From a checkpoint of a small transformer trained on Wikipedia.
Training: a variant of SOAP for these matrices, 196M tokens.
Each number is 128 + 32 x the weight over its row's rms, rounded and kept within 0 to 255. Layers, rows and columns count from 0. Numbers have three digits each. The size before them is the row's rms in percent of the matrix's.

# layer 2 MLP down, 224x896, rms 0.108, rows 0-223, columns 840-895
100:139140189152146152142113150103092187157134133138178099135102112153116104144102093114065104139139144081097143094146096129129138130055105133200105156166061078110139077141
101:124138152158161145061125099173200137134101112140152165133145157082074132105181121143080188112134158132164087102089119148131138144098108110148121076160123145064116165107
103:161092114124136122115148213099127162114091179150148155150123139136181138111111126150092157090156151091134114175115172077142102112147168118202111140159135144114069152108
100:106109053130147122079124144090145184090109133129152125121115153137095158154130190149083126120155132110110186150120126169133068122115152135114120103094128160140171125085
097:157077206076124126142131084147151125164135128109132098101089125090153124163119128099103137125100146135143101104096190169124134137127095127128108067123162084155146162113
096:150149073122187144098095052151142117093114154111117092106086133142143079144177101097175108149100181149059138134136107125094148129181128079173157156129151110155118178151
097:144121086158178076150127109115132123109101108080132070115119040157098121157111118183091122103103121108140129115179121131183137098100137148091142110129128126187127109159
094:084154130109151118070113169114137216168110128136138201154092146142143147097100147177134094167193058121113074187146137079139133115129133153069120142228162092138102180097
105:138126162153155148160127098186085100070130071170160187074187189148113085134125088115082157156147202146169113164070176147140127181094097102069144133128186089156100122193
110:126138123117090185114074154116122110141104132120129136121119114102124169156139149092124089155090127118125174161110115126097101170126120192166119151096197087062113104148
099:052176083116102136077118082132106098056159133109098066159085067175104167136109132126119121139151105072112186106122143088164102098196081114102108139114126139063087165153
101:175140114148109183137111069131111140119094139135079176146132131087138109141091129132150110153083147142139064108120109111121129139170132108145132127048120109114181137125
096:118121122125117100140169128144141072064127162100088123108118119096113161151100148142098118170125101099136097152142138123130126132122112114136086150127106165149167150095
098:122142108139155146083153178096145210118133109154135160169110173093139145115078135160114101196139182083081136146148158075074118087139107158134103169125129140119114201174
100:191120111161107131137102100148100152090128135186106184168128169139137075074127131122213098122147146110167144201096126135094114138148130149107167107082137142169142147077
098:107154060185141123049164091088166098091147068086122107112136116145153116156168079148124157096105121077134156129124104125185126143089102154101086066114120104135119137080
098:105147153091107133132156111139073137117151170075122150129147108064126115115138117061154174190158119117145134162141076126105108164151101146137148090132164166135077092175
100:090162141098108141171161200174131145100154059111140119099155105117116160173147197079153066122146146165198123187152119184111148158166131096106130151089136157173154121128
102:175176199102089135119071132173110170157129151137127103127195214122145128128077148095082102093065132129163120165182157117139083067129097054201120106085076148095176128146
102:172135153173097142171072182097166129161113159114130104079151083118099088115143101165148091105105117119114137106136067167118101213138143109138072132152144116107128140123
102:179122122123130097096141161184170127116083209110131071090143183152129109122111089080077158166086138138123150060189186180127127141129147104142171120081110135120118136100
099:165144175094070165176101139171129094188136134128074104115138173084114082046134158146118157088095123161131091125146122104139117134114140115122148109166127077138181143163
098:157119158066167115109176120098145127157086135139158118158106113148081138121102128162154116096061088071104194167098094124161145058190099149088130074161142171112132054142
102:135130152141126159152100082108098068116129145117089117130144078161124170146106037089191105121095164038147130096071112116151085147119176095208162120140095108111132114090
103:132159118155075152120099154105043217113105193091109083126087090156129075143099151131087148166106125105123089110106119170112124144117116098110119095090138125169136087168
098:124140164140137123130123053114133162069089133101175145154156082140104147085154063153135163119110142126072104148083103117147159129193093122160153106129095134116123081085
100:150178062075144138137113129104187179122143162153179132129145159103133134097185167173133159209138113173163096128107116153109139106103095159114121120118122135160108131157
102:093122128093129192174138119084089188151148130122056144117179162147058124126107083118173081152097139079165090177105138108148141115153085145123142100108131163184138103142
105:157118086157164102139178125110148178169121095113164082092148128185117085094122109127087199105127174161123119150147166154162131122129121112094117137131132114099090138131
101:109149075124186127041195202161114118161083143146097085146059163131138093094163157129116091166129142124106104120125108138139137112116126116120110082161111159143202126160
100:158128136146126088152192089127088064110154178099121124081142086188184168145135096043115172185105122118100095169151154102090133158131136122211108126150142100100156094121
106:082092127119125181085125111138180066153089220132123216172132198149109147198129156121142143109102136169164157151142134117100103131126123085150133052103191120116116172098
105:094110183166145073108152144114081092161109167103095182149196119077183120140185181154103169116134136099146162114093131122120146160127147113058110148175080166133152157106
100:074104077110139105151137112122132156151111135084109137127162177176132112132148149125126109126094104163097106094127083165128107086129164092043073176151139114137167140147
095:159184132154080117080098090157163125065065081082204132131122114068156142145136060096095106133102117110157113138107141090106192122152153097132167168121084134154120111154
102:149073126114070079143153115125166168091136170096102156102124086178173112136151119097140179129059057159118121183120126145159133157139110163164115109095092067134073103102
095:166170117163134221130194091074117105147112126139123148161131116125132149115124153107105165098088168099117137131087075157065162144071088107103130160124147130122186109087
105:143180118150079167129150140095179119168106089130104152181158152168152094129160110084138124107168103147151083163116145181131162120080138195084095071125076095116141162089
097:104143173154108127125092161140114158125092114132133098108149128126146117103136079199131123138143110184104134170163129086187101139124149132102097128152097122118127103174
102:147195108078094152152153105192118168047154097105146153151119207068137112070068104138130197150124116130100127112095104084098113076213119040155092158115133101121131100154
101:129128143155137142148183121137083125089157116156105121179127157133155109069118076159159193115150089160139169152160158157099084124167117132117130134101137086078142109116
102:127091117115115107127160095079099122116106126161147136102123096128190089131152107128133118157111138104171167099158098171162127103227103108131118168136167153165146121108
108:167103138112100118137099181052099138172161172108119094142121172142120141138067132118111121106146157120126106138189155150164210123086100159114098143102108142149095156190
097:132175171128084167104122149132076182105145115096075115095093094121152145126100142115174134148119090132144126125132115136163094150135133176176105137134122187107156115089
104:120168120193110122067099145066102114134153165127158159119121138057154144121131141146168133112144080118074130207129165179092143114137179084168102158168102112158141164055
098:121135181136224138129086169140177132078093136106092095140134136134136166109114086155185146139108187138096151111118155134167102140110119143168130124134125099097119154158
094:134102104174121114149148071110180117122127087158134151155150086140124065122119109088147160133121082161187108191109151152136125120132113138119168130049187124152107118106
105:128054152163136144152139115148153144087116028105072137034163040129124134156133121146097089145136087150156174118154125080101125163123144188120106113144119100173145148062
103:097110115135191140164101142094145136159119106156130138082133133170098138146120113074127090094120174066124108163095137088132126142145093080094129119158106168132159125137
098:170138177138154158158147000115154155119106134125103157143126115118157102201118127123121074122132147140165186085174152092141100122089168169093111122114140147129193155126
100:152146163130147137105090097130173051084065153113182102135112121107130089188140097133094102100144172135121181108113096156175126126145112151193148160145161126168109199151
097:151103130061093104102138167137144155190154179161148151135148133119180144078146166133143124099139181169157111187092134104102137034104083051116140174127094094120157132114
098:111118115079159119161123153175135143098145066132122158175158142160086136108116152147154127144176097106171147131187147099154127091140116094096170085117154149128131149147
094:189127120158121067165140141120139103074140147109160085130138120166114138163105110197095073142131160082105183118131135121094106200132166068161080143146115193110096118042
099:113075085167125100125139133119102056150058153089112121174128068115137123168157110151101088167105120111092148114110106107060150131096147131187194163045158138117107154136
099:111117064105081180140196075124116189069159109140164103172143117137134135178142098105113225122089147057129102141143142116125162130137151095134089141101107066084145080154
098:147104155125090131156134174127126117162120143156060117143128154128152142126093162118114169115125103152112090123148153131188147137126136178151155129099130122119128094107
103:121104184182093167162096094146079124113089110083144171077196154166137135092126087110129122196137117130057158118153136138129127137092108159155127045064139151157071153093
098:115090093053185124116154099134137165159144073112161181139088114111157117077148122157172127086087112110174128131135176100171146088073168183079115115120141120044107051081
097:141108112088124069117122095110131124135138199079105175132154108183145127181177131083119071087118153071149143099183134097147124165157111070079064081167129105100142128125
105:144113226110157113160157123136096176119174095157099176078141092134120119085141182165186135114164123129148178089164136115135128140100157153165174172147137103104152116098
098:098112128167081198073099122127101049096102130121169052182107151130117101097073170095133192116144133131208087115156117121184112114151122068157110087082157149191145154129
099:128156115133008116138155123116050078102188083197051132103150126092145188091131131134103076112177168189060102120125152159098139210128150112119143135144137155114077143185
102:153143103080114122209103133105098087062088098137144150110191119094147141121078140101126114163088195085144089131074113016072106111152147126176161120098229141162146089106
100:149176129151119156129148110139079215098126116143151154146071092133130081131103116160115204187140089172161174109158108105140142110149163127114151080144107174143072087151
097:105121112174095118147152157147096144125131153125095154074127094085168149124149185131102077187111121140162136143131134133182181199092130142077104177102168156157115121157
100:127183087095097138077109189152173154144163173124129133094150136118121139068135060167179151131112114119125113106168114105106155131110131099145127094168131084134122123137
094:099138143123134177104022139112153206124156089102136166107157149121128111188128172180094131134154127094083160157133105146156140129150172186140157110096102099175142125136
102:140102151149166078156125164155178083181060111100130103135174096136103102153166134074160142122134130116135126179154151099145120141114106124094115123128162119145173123079
092:095129119174097125128111168149081219139166133120172083082096151095114126113100152131126136112117149124123131103154134153143128138153146126211191173171095135093105145157
098:142168185172124145090117128070081156118148131202166117109108151162105108088145118148164127063100140121164140150115120150152187130105121131122093103195100107101091179110
102:165101065097100193105098159108077162119095169203122089131122065144124203138140150115107160119156119104126117130099105097127156150166085135174153088155118061119122128100
101:134117140140173137143157059111157157133160099174115139141103085171119155113160148126135172167141076121088141148102123190088134102116114168120167132136111172090141145122
098:153110089145130112140136105051101115163109151148133162126107118129104176181175127113135115073148148148104120112163178177088126153157169155155133120083169138163143133185
106:118095068057101161136010118061145086174106120093116133138181118092160101138204097112138072140140183152127108139130164154138154142000135094078155131156153089144078073113
104:179122195188097160122170138105100065130123143103175093108128101162123119144097102073117136176064144108138158107146126088139135124149196169132097174116161148114121174157
096:160146136107182060068167167148128133114151105139154134142140162119166168148139118125153114130162125107151098121068138155154102096150097157134128127070162057123101153173
097:164108096146164155082145089123191147102143164123132146108169129137088150150173088137182100154157148082141119071136161119146130138113223087144102133107086144115112129139
106:072112108116163092095117101079142093167136094051160093149088107096101084103143117126101081131205149134135152142106148184126102134076099123067128139127107119106143165180
103:080118095118124154106181165179157141139163117111131119178106111107108117126102160058116168119142109152051078110180091151136155129135098151107052157164137100138119118130
105:164122175147228100141199111098045122165091128209160110095122103081149122091087104033136174114101084172119176135118112049134105120146149075137163130169135127186067152099
105:091138164136107131143135091144134150149112147136148138127172093137126088057056141114093123136113141138155047129109133107143115049106114109108157097070127140123197176096
090:119092130077072154120125095129153129132140125119133105100133176152129125180143100132139156189098060133118152104119127113098160179162123125141183178148029148239149127103
102:157067067144100121165149118148098151143070094155138130161136120120149127111127172116131143127122144136098114153135158125130141054177088144139127134117123126107082129211
105:159127147147115139138128194127142107088127136076154123036146151140164086153162090182158123130133110136062131027153172115088099115124166162164100105170158102136162171116
097:126083167167135039113065150129117102161126106138154080127136191145153193098140131138120186146119136122139074111114121125142098117144099094107088151136114143090133178119
103:131138127146122106133145145158120135181106127144062120092136161088093137193106146133130083129108100109128094076131141173120158167134144167111112060065149144132140077111
099:135159192146134150071135119124174170142163100143159103104119096131142137108106204073138088087149147106161130125137113132130128131101068105106157133096161096071141128119
100:111121077127146098135081138120106120127121130100079114079107114141178104132082052138158098160058112156145120144102107076114171186199112156139146060173129128184158168168
094:127138182101091150140149097082130088177131179126078152117182175157138122167206123100102125091080130179154076172161138123122177128147200151124110097094157100117172154161
099:140196049103124113137055151146130114116118123115131106143087172125090126064143136137121115127102180124172098115165153109186133117087153049146097093176098126185157121156
097:066161125133011154138096138112114172152139153082038119105121138097170118118158139141129168144118093145124112156036105135098163161098134151144111100173114104139117127158
101:115123108075164121105191148147045093173086087121161058143119095125097140107089113061179161133109111126110117110162197080134127106100111123089188122171141106048095093082
095:143152136157166075139107095144117132152087151106165134120164100188159078157116155176150165129136149112159115130127142095103124115112088134102108128156149115135116100083
096:164131116081098109120113152120100062132108140164123170160085105130119137157147108102070142137074114062151146176170183094109165074140095147123112141130128097118121150118
096:130129171175151107132166149139087147121084150195117106076170121095115115125089188070142103107182125099111180090119111176111165089114101118149095149124103159120140170149
099:124109128042148086147098144150102103157130157106108126131144122101156108144158139180131102140152099156028139148100119162176151110145120094132117120121131151134132074152
093:107141111165157137114140136157148104067182082090149113169158146106161188090157123127155126097146088161148073120145145130123108088133122127118153111161106128217142174166
099:141171126137092168140162156168163188116150088122138141156105072120182135101112106127132182149114152150070131073150121133146117129140148142100164147109136121103170115114
096:149138142132126121149111158098122142159127077118142122169054128158128139108155134099132145180114104163142105141139108136096133111173152128144146096136166110097126144126
099:159068156110081133102118144166196115179062177129110159076133179109148060129128119172102161145146092120131172131122129076132133210155167176161092140164128146112127107131
101:085137179120128127100141152098166117190169124171146113148080165131065121075181137145093096124098136177092142105131127149117173106100149109197084137097144120133171156103
096:104179146079095140074128158155159134075147121091098126065138165104160128129100097151148116178128151123110182189141188115133181105131159170111072080163141104089132219171
102:109135149161184166077106090177074127171161124112150095096079150162146091097134108148076071054115113129091099160137134140176175089102118139089165120218087136119154117102
103:099121109170111153094128097154177147160112091144135110086111094104094115112156096106105160089130140074122110086141084193152123149116102107121153085172159217117158108141
101:112123091133145176110090129139121105133191141118143098110056132091174154096163111129224123150061123103141181092147160129126109131147169191162114134155167137145133097166
095:159139198183123160091175077151104178095139141130127141138168123121169107170119101100171139083117107092114186115125164081151063112191160123143143129142157065129095152100
098:147093077142191101126125123118162113162153114113113121107142157101196094123172087213094127102165116135121158160082115107122156136112084147031096132164172091133133170075
101:099126139132114127122107133126059160123109111088097159168166097143075074176109120088148084142104088112153131104171141159137133172123175159146113130109116078176141080096
100:123176128142093085173201154148066161124134156125093089092171163163117146094087124106130159164092123145066103055071088131136078114159124107188166100150127141163144135182
096:086139115175096139143156156126035151154163116127131048150172079107035119115133125168126132116136137116190163121154139113120157135137128133126082130129148130102150140149
098:120132122142071161153131175189188117128149107088136177163179140164116146214139145134147182111111089124205103135122171061169104128142118036153099129144105159170076135154
099:149111128130133072156111151175160054134123167177098152117153149105138104145144097163125119188123120129140089094153130142110098132162111131171122175080133141062162121145
095:178158096120121111107158138122085107113171121152165192060143117110138153127151149088070084046125110149151157197064169131154248111134127174108115182117102077137109107119
101:148211108066173116060134127201069073097094093111189137156172151171155074096105128087089124069133119130068167089144140077141129134168103092087118112091130074115107207196
093:149110134190122138111115118115086121124141105109131075131097116128084078123131170184126147135177146159128151160131143148145124164147123081168117143124176158180163120174
103:124082102144179148146093152135094136116125094138110107109132116099144146094205171148153144137167168083074172083111126141141162111111079179138094138135149159106134127159
095:140190156087097163089172137180134075096159110138137175120118111097141137108124155208171109130131080129161145162133098114105058144143103106125052117146091141099146136150
092:101123168078180084116111089061148112094159107154066145128038096102124084105135171094119142172099133192117134172134086121156135100123088106132141143087151145127115105118
104:145113092109137191116139131124145207084109120075068133055124071123117116119120119091159139151113161158128185079156152136149104190110138129118115156112160091143095137115
097:080084101118139115056142163176108107142099133096118166173146096142114083127072184102095151126093123107133105160103146175145178132080152067108176109154092067112103116156
096:181117227164068099170111154183107142110096119100164153100114190139157152106112090170083242121129101119164113152175125105127073157130161168148142108137180126122057160193
102:083165136127162053173155171089126130144153077130144164153139199080149169114129129155095103141123097097150146136100078110123102122110112127136127126121143105155090118126
104:133195187165138157100111139169209180092065074107120073148173119126111118085106110157154143115157124102155090077159104126172076148117090127086178154145144107183172156122
104:115136095107103147172103117125151074131155118138166147112099100134062080095096160180161061079083089139166036121122127104108123139141091124104149169114167105143163125188
096:150092081110093094062101127084056158048161098104109117116118197104087138162140151101153071109113154059158110166130158112149146156113098161142102055108228121090163141148
101:123134087077172113099106073078154136105123099139112160175086124152152128203129095170042117116095133131097093106123134109212072122093118168165145150121144096095134096149
093:181163068102159143204135146124128109118135144124165091162132188142109112115071180121154084158190154167105080093201147137069067084181160034122110127153182117094151167080
097:162109107094156123133155135133221159142161131159144130146157190101111143097131139146124099136158131141086180122154145057191075211093154137126086138160112150121108217151
101:149162150115168104147094083171104177170124100113106177120083135165078154101177165212109135096113181162105089111082146152087114105033103162150088075112152092154154085119
097:095107184117127136140116087176100093154154149110111072115143139184115164145107123166108017122158164164141215089141083077118170129136112177114132110092134131166123093126
099:119090106115137104133166133070230102127129140167186116145155106140155140122131145093083166079121144106106161128158124132100077090154117125146156116108153152126113067076
101:094151117128113094149123117130121106161141153145147114095159144128127118100122143113077078093147117110117081107109108109142145132203082107097145217163182162129170090124
098:115202159142139158185131094115144118082123114102114146141200145131139141126120146167154128148143138178141118131143113101087101060090115165158174112170151195105099151144
100:112179166101139172160082123116072194191183113093063120122220129133142145143166111143148149170075163128176196150128118167149174127120110140109114134131117175157134153164
092:161139189140135081109155132123156194096088164128136163134142156106150141152152175156119088120156103091136142102136139191129198155179104093103054171138100141147152149138
101:116129139107152169148139181106106134146165113130142097159097131120129086073155128000086118139149138151124177105112133170113140094112198074142161145197132110118126182204
099:139097122130148145116147180151147142111143144113140148075194088107083163159097179112118126093154075049180137113125150138136117147116123065090113113137165135075083061156
102:135114115155137177144156163115220110150138156186114064141106077139123118132127114110098115161074148143117145074170119111105150091108163134158124147161107116133142143115
098:120149126130153085136171122073188109122109178157094078092195112080146128120148135116111129124116096151119079127075112059100110139155156120171122113138160152144080176140
101:131073082150241207118147120105130186155117130171134159131117162140071088101094155111127154097150100132127157103116154117109154119109146116122134092139123127125186130131
098:131115105165191074076122156116098102105157134099092042151161133170114147090156146147100124148127228163071159106125112185070120118134118096145128129135075151112100135138
099:179113100152119153118130074120136074128106157152109154106119096110093114141154080114085123149141153144176118184080083119126147155113129102176158164132124153155155160127
101:092183147142130125160036137155104168143164154101101123105122120135133147131126106142171103137191148092065119136110133126152132181117081132136123138119095080152150117133
096:142126079091155163080104136112136127097130129162127089113165118126126129101118127140153119166134142133164113136135098157103184134144147085147183104141206128078100143178
105:181085122099084165153185190075125125142097126133107062132125136062111162130159156148122091098129118133123132036158166071122153086151151130183151128140121145132104091137
098:108091111084137124105104177093131150108127108172112125190100063047137113078085115151116128212101158096127095094131088124063102120136124179117103115110103163085107089149
099:132076168114049096147128160118133168157109133140143090127180121131128136112107108132100122126132151148078145140136166192083138110143154097122134126094156136114141143132
100:088137170175143111143124147126122140128158124127087178114105111206088145172144170159131153113116108112080186129132135173085101139122080135156149099146122129136152177103
102:189136181119154131168147124170068097123111123078162092155173155135166120142081148106077117176141143139120150076162085075132185132109095098138169163106111174183154167191
101:135102158112149074132113181105110158074093160135158091163154178146101201135081137158105168132085153152151148102110139157113143151143122120142090154184198186135117111138
099:141134157135100151175151101139168180098114161080084117155141151167159130151114111080050093152134115172100120140154118183150142124144151093084093129168116159174111126140
100:102195108112117106146090135135158126081147111147130114127128091143106212089134135143100160090154137138124164115138142094157117121159127204124098098033081137086148096095
105:127141101112137135144131184089115125111131193093106152111098090156130116130107128115117133155074125149131148171157129047119116113178144115126067129116140124126141142167
101:125137137160133122125121172088135087140096151175138149161107040117092163138143119168139125062126137122107176130128068126133099140120114142140087088172118123069120105115
103:137110145163114133089124109168111135139063101142072087109130131150134078140163129174184161077082139142143087165169084156096101132107193028106107100096150105132105107112
098:145076101171106107127148138102073131133172100140108112104126059115115133125135135109118070139114143101137141127095115068141139148047099131152142117141156104077127122103
097:100101182109070184119129140088133095101098143132144065102132130183144153106100154134163149145181175135099145138126127079169173131123119050114102096121115135122124095105
101:074120116114150131168158147112203077100125067138154149069101113143128138156203124170116166131121105094163144051105100134132063121118127169093118126140103146143130129090
099:144112198097205081159110174105144108085086141124137143142137187148125149116134149120165118144107138110139137110157160068175092110136148181154151069136140086149164130143
099:158131134127176133099124174173201148102107109112148128105146130142121113124156140175095144120146137165143201110112117141116097109148077081090151144054179159182128122174
094:124150115150094119149127088142099139140135137138118179175150133188121101083141114122177121132114170154055093109115158143124162098127126167124129166119171158072165139123
098:089142091115134101059086127152140210126148110140176119167090131092156089127066122124074133174086131137146087144086134158173116197140135112126138125122132122092185139180
102:106182106091115095160143120133163131127113080195164134149148092111180087097174105075181131130084129114153085160111123157151121154091142042087114106166169137130142100111
101:133117155177102150131094152194091139134122185141094087142139112173159152073132094139138085087115167111078111081201176111155186114107164091133133166109142090090125106098
108:103136091139121144104110119172116103124101157156096133098137080185126180163135145111131123084128144073123160142131118143146176159150106098192177133128114131101136150096
103:128148130091151119136143163071139111187104161121103134130102116149131168130181119109094087151093182137108110127116129123079136139113115185146103108120167161092138161150
098:121126139084151122087131096109128079180148131133130118100144110103145165113162113126126137128097089128140119161116110236178156126128161154123142123123137145110097104105
103:148148160081164111084149069131110093141133122121130140108133157125168144136104163126122136120052174110124136100135144129116127095137144120113108137058158130096121116085
101:128191166159094103068133050114091072112139118142101139149170099154110131179120101101157111155131146089139203075149147127094085167121093081158166135118119121130145173164
102:075095096110092104182080115089127159138048143151149126135155059109121138149138146149120127168086170097140151132132095180095122159119147117138092132138079130160150127156
119:138105120091204144121065096106074074135175147102110090143116130135102129115108142118132127100168122158092146165161114147146112112133078127127121110120156106143050119169
097:111156088150128103139141112113119085097128140148161143154141107111187117117085165142113072118172151126120072133067112199168063088112142176123154140160105082148185105139
099:066157178141130120136112136103121142170138113081123215144141146081143108115185139125104180070114096168147081208104166178116135149112158162104135103101185154132116115132
097:097075072088058124152147143130105137106121177157129132145122092183166152170100111138138073123159150082134132104086099172152175169154158073115077056158132070153055097099
103:130081122073125105136132153113171183144140088193191128182075145111107105096089170142126189104060123147105156125146110146120143108153136118139129114169130169149049044152
102:086102204094152084153113126108193123102112122143100156108094088132128145106140112075126100167130084150114165061119111132133175116127134109151108123141190143112189130088
104:140101096117123092088130129081126106134081149147086103160148137142109134074095116135149133102142143081133086156140147132132150061117151104120118135094144122077128181127
101:167158119129148060107097151139105152126167155149186109094123125124144153073125163144133130135118119055142112117113115091125079085119117136126156153116146085106111179175
106:106132141179039162143076093099106129053071122128112179122144142076101130163173125125097064060117121091139118160124131103136147166124126109144093125087108090133116143125
105:120157065162123147077078114121183096155084137158136222133124080153110179125118192173114171168138094106092143123139147078054066100119142117096162140127073101068115166110
101:101076063102131120149129165154149072133091149107097138169142172166185148128183108134157096136080134149217146122135138157119101128128128120185142129121120120136172073171
100:150162112154124107140107151128106107132122087168096090109161083091178143093153084123115138136148128150140152130114106181044117127099171138174073167135089157079143143102
098:145134087146156136111122098127064042114094168120154155098193137115180133106127102154157154095095132193170120142140147133133147104160133125108073120147131150097115125143
102:113111154156087122122164115147092175143137127134092150119127093089031085162073119168132163161192150167159191119132111196149108136136145124117100113100125187099179147157
099:175118160120115075127108105152148148088177121086116129113152159094087173108123104167150187053109139157190081121112146117113067112138133066108141106139149144158135126174
105:094097170143147159140180130123151126150143113123122110071172150075108086147157173126156127128126066141152146096146090182161126134184116100102145149181175105078118108087
103:128138081206146109159103167105127152131127114154130103168140120135166196110075099100126131135164139106162189121107116103088129130105135091113086161082126144121118121139
101:169134163100147131092122128160092061092125122146136147060189154149118159149119147090104107127118107039136146087100146111165113113124145196128124107099105183142135131127
102:160030151126124119124122178058138128139136101130112109172096126118159165112163121134121082150090121166132154130103124158093113115135139121173126123177101162113148151089
094:106108107149121122086118148087198131128137085078143126134132152088180140144128182077085144141168141090134120150099142189149165166111135149091165142186122150065091108117
099:140110106110118086109127168128148183188078159119121067090180128133095134091141120153156119112151149053116104174115140144094135177118130144155130140172139103100115095103
105:120134151143101142142153195141103106106188050106214106095112143072124138148132173083113086145156108184168117154144123104117142078148095159155174122165052134101170103150
104:139063144129174102112126179156141122094175109142146113109117156127081151211090178175097152167169114154075113163147136057143118068167124163146162107120093137110139218202
108:165163069059106144108105116150077177115139137164160122135149132125165118102115120115126153173138084184127141162108108158054118169152118089159161125126150136166140139086
106:090111123094056150125079114117133121092168137206144144118096129131145143071135126176138114186107149136143138136096095106128125130116074182128111146168120103149160169131
096:116150096203169135185115191108099135154112138166117149153175169124125109122105126085145084115114070155096149102093048096089109118121117120084117115089165116122099119144
099:139132171182137105150153092094125117130153097156082090135090098138168109111147189149111102131158145123148126123166088132166092147070099130105079113120155163120155158131
100:157107108150182133184175134155118114087115090112105176081135097126097086206126180070053060154137134103077127114102130201172081146145152184117119123084117186162087100104
105:087130097214102119101187124103114186212107115080134125154104102105105118156145154085171164161186107161121096114156100144126153143077130114139145116117060163158115116095
096:143101125127082137083131054147123075128113110120144146166110102091177143119120140106120114086131075184072136078108156133146171124120122084099158110102059154108172134137
103:143033136159168111141174206133115209137113137144116165113145111194090147131187185096139115124096152077161153080134120111153145136126102144131142128132167137097102165141
097:120150147117120124159133083181125162114211126134095122202128152133108133189145141081145147119133146187109088153215073176112123151150159179110125155149092138129100124167
098:193145137139089095103136086096071100102109150135055102133112079173094107141110113156162110080103143101113104172139102116139144129152061136115092131157134181115120152130
105:171125082135141088136124129134124149135116120088168134125100155183149123092145081166156130059171133128119134115133116127116091087130112128091086083163078184153139092111
094:071167119100086130110155159164106145150146106112134144092172052114162116097114146117085117156203125117099120101152120143136178162129139138098108089118179148100151156136
097:083106086142149134176154138135134157169085083132117134127105143169149117174134147122117109107055086155126140139135152091099110184171125092109095102169194146110143122150
100:195088148130105154108094079153112152141146173110229201091168158079104167164158075084089097126095158124140134045082187093085093118113151161168160189150191072157099116086
106:147141114161053191132120145117112165124114099155093154187111129081144161097150112111111069101153118129156137165114161145158161141108095145093128169103116161117118068128
097:114176142175041151078128077117118125072111064109084104121140170115130121067151135076081144126176174223147121089119165186100156150145094142119112143150099101131150180132
095:151115126121138096117150093030123155113113083116128131166123159105095120189110079107069058095142102133187142176157149153151087145135151143156121129120083086114092113114
103:145161201145135187057162146142112204127189123110150147090097137136105124133076132109089176111133139188141123114099157190102129120138136074103122121184080161115118140172
102:167150069072078130137139121073102185114085110138137089165163126099091158154111182211151124160128072150137117130095102192127113125140069069130110113105088120119119161108
094:126149082125121152032107123112163156209170167110162074173162124176129168134129121083109182129151164142142131156095128096139100087132105122079107140145112140115081143105
095:150137060154204144144147140125111125119111142119144150144144120136144180117078192147164181133121135134131124131121160125136139120075155131054095163152129115111155195119
099:164157126085162147122109148103081110147174139180159126198120119102133156076120135103140198130061142140148055091149152071160128161142136041108076109122120119139126219137
103:167136120122136127130081090133052056147181133184129143155094150121138096105167130130121092197084075165106136093099094152158173141095169121127111146109144177115136137129
095:088118096112048166207166199091115107138120051141160157141145139111111142128153164193154107125121115156118127092111144140111093155182145135144130176145156102107135147180
096:148146075119121125168136119139095118112131143131169111119090138154133154132156137144161120137126164074176093169087154153119119132130128205155150109111143152153074075144
100:138162162166145183102189112097116185133104102075147153140097037075123143096177127086126157123137065131147120153181098092141099156108119136164102161175171137085053152141
102:115058149120108169097155192169151124101085102148080198162182148108108131117109134153137137167168163148141090121091124155172133138137122110162135102140183113160089104158
106:093145131094075072167113121161122126075130137109148106135103114109119088119144145112180114098156087092093104076167154128160130114124151193103205127203191146116103099176
096:116095138138109101147153117139154108151120122161101147173108066118147167104119198093125049174089147152076150105182107112108166123121162074129124161114073144111116183132
102:130098147094106114075154100160156073211194120096187097129132219094143099159170144141118130153149089181138091142140101123168114096173091158066129141149119131160134106179